Each number is 128 + 24 x the weight over its row's rms, rounded and kept within 0 to 255. Layers, rows and columns count from 0. The size above them is the row's rms in percent of the matrix's.

# layer 2 attention output, 96x96, rms 0.0798, rows 72-85, columns 0-95
size [ 94  95  92 114  99 107 106 104 100 105 109  90  91  95]
[[157 152 101 139 109  91 126 121 129  95 111 127 117 103 163 126 111 130 145 113 103 149 168  98 120 122 123 134 143 126 164 120 167 151 168 117 213  85 163 133 130 133 130  85 176 114 136 110  71 113 151  92 124 146  83 141 166 133 117 137 119 118 137 130 113 113 106 142  79 142 152 145 141 148 112 113 143 128 110 131 124 101 114 136 175  92 136 121 119 133 131 137 115 167 146 138]
 [190 138 122  99  78 151 138 141 165 125 177 147  79 106 105 125 167 124 133 118 112 137 108 109 123 143 125 132 123 158 103 142  67  87 145 106 120 124 105 121 128 145 138  91 163 180 122 127  98 156 150 109 115 119 115 172 130 117 134 120 116  86 139 123 120 132 150 138 172 158 137  92 101 119 112 126 114 152 121 112 111 140 153 173 114 154 144 156 155  99 116 118 151 145 145 137]
 [126  98 141 156 150 148  79 150 110 161 147  97  85 140 136 156 133 109 142 135 136 109 130 146 132 128 110 145 153 104 145 166  74 118 127 164 123 124 130 149 125 109 113 113 133 119 162  85 104 151 122 176 140 141 144  92 136  90 128 107 121 123 106  39 171 138 132 113 150  90 122 124 122 114 129 127 117 178 134 136 145 162 150 142 137 129 124 118 116 169 100 119  98 118 122 169]
 [115 108 133 111 164  89 100 105 120 114 139 123  97 125 165 144 117 118  69 122  96 162 116 133 151 114  76 165 151 171 115 116 139  76 109 177 152  99 114  48 137 161 109 119 150 143  95 109 163 146 130 141 170 131 155 131 165  93 164 130 159 129 153 154 112 131  97 152 136 128 152 140 116 119 139 130 133 140 126 156 112 119 136 130 107 134 138 133 117 122 133 116 141 140 110 130]
 [136 128 100 122 133  96 135 108 115 152 140 126 128 114 147 139 113 145 121 103  94 129 122 123 116 147 142 109 175 138  69 106 157  83  83 105 120 161 140 113 118 142 126 104 149 102  67 117  80 148 138 130 126 146 113 158 146 127 182 125 104 124 162 111 105 132 138 162 118 116 142 163 119 117 168 126  83 159 191 129 125  73  84 145 133 117 132 126 128 110 111 132 103 134 135 146]
 [167 136 133 100 165 128 137 107 164 169 111 173  87 121  98 105 128  96 100 165 134 122 151 134 157  85 128 121 111 131 121 133  88 121  93 128 144 129 153 138 137 138 157  93 134  86  86 156 118 118 126  96 143 183 131 118  64 150  89 157 141 104 127 109 116 124 105  91 125 134 151 118 112 143 146 150 116 158 143 155 140  94 140 123 102 120 159 129 138 133 122 107 133 159  86 129]
 [ 76 131 156 160 117 107 165 149 119 109 149  90 156 105 117 149 175 153 143  77 114 141 150 105 173 125 126 122 140 143 119 115 161 105 112 100 122  74  69 121  69 135  82 150 139 155 104 127 171 121 114 187 167 141  85 116  98 134 122 116 129 113 104 158 137 137 119 133 148 151 127 123 124 130 134 135 142 119  96 124 142 139 131 136 111 118 158 123 143 142 140 133 113 122 140 116]
 [111 132 118 140  94 148 160 171  78 140 114 119 139 132 129 172 115 102 164 170 124 133  93  96 143  74 140 165 162 138 122 136 171 146 116 105 106 114  97 139 130 137 116 172 179 167 125 119 134 136 124 108 141 115 141  85  97 136  84  99 100 133 100 150 124 107 138 143 131 118 127 131 125 132 155 129  82 101 157 113 145  98 138 132  91 126 140 159 107 115 148 118 119 134 176 101]
 [156 110 158  78 171 137 130  94 150 132 136 124 144 149 157 141 129  79 108 130  70  99 165 152 166 120 110 114 139 146 122 125 101 156  98 106 123 137 141  99 138 151 122  69 162 113 164 101 143 161 161 101 130 156 117 124 109 141 171 139 142 112  84 127 174 136 103 144 130  95 130 147 140 133 146 112 115 135 102 142 116 114 125 128 136 150  73 134 119 119 164  95 115 144 144 136]
 [148  89 139 135 132 136 177 128 108 164 158 127 113 104 142 155 118  63 106  98 127 142 137 138 143 140 171 113 131 169 151 131 166 107 142 152 133 141 115  96 177 142 116 112  96 166 121  87 161 188 115 108 101  94 107 141 135 100 144 131 156 119 125 127 133 118 107 113  76 123 128  97 140 124 137  94 182 114 135 139 104 126 122  86 157 149 102 120 134 134 147 141 115 141 118 118]
 [148 127 126 111 107 161 125 110 120 172 156 154 113 123 144 114  95 119 140 125 109 155 132 187 159 125 115 169 142 132 118 118 152 154 109 166 120 135 161 173 143  90 140 122 181 109 135 126 148 175 142 151 128 147 125 128 132 119 152 122 140 150 114 142 163 109 187 134 163 144  83 121 118 121 138 116  78 161 126 129 136 163  98  95 163 120 115 109 110 146 113 109 157 109 114  81]
 [ 73 103  91 153  94 108 114 117 157 180 104 119 159 146 162 117 106 138 138 120 102  98  93 117 117 123 146  89 131 154 150 117 171 134 134 134 161 129  87  71 116 108 118  89 129 126 135 157 139 179  98 120 144  98 178 113 166 159 115 146 186 128 121 120  87 125 138 130 139 129 120 131 118  97 123 149 135 118 154 125 100 138 132 130 125 156  84 122 126 149 124 115 134 109 129 125]
 [130 122 113 143 132 143 171 142 162 120 156 116  67  94 137 149 145 149 118 123 111 124 159 166 128  91  81 120  93 117 123 144 121 132 145 129  94 107  71 120 153 198 158  92 132 131  99 131  84 123  88 130 129 109 163 101 107 135 148 104 127  87 134 145 177 167 136  93 132 145 106 112 150 123 147 123 159 142 148 120 138 129 163 115 140 132 110 128 141 152 147 117 140 128  98 125]
 [156 152 121  81  69 135 114  88 130 135 105 114 123 119 143 122 129  97 117  71 126  88 108 149 157  87 144 138 126 145 138 122  99 126 154 191 113 112 144 113 132 121 113 156 123  86 107 182 126 105 169 143 135  81 133  88 131 130 176 105 103 163 112 159 132 111 138 114 131 147 120 114 105 155 122 139 113 147 118 137 115 127 164 114 120 192 120 148 127 129 108 130 139 118 121 131]]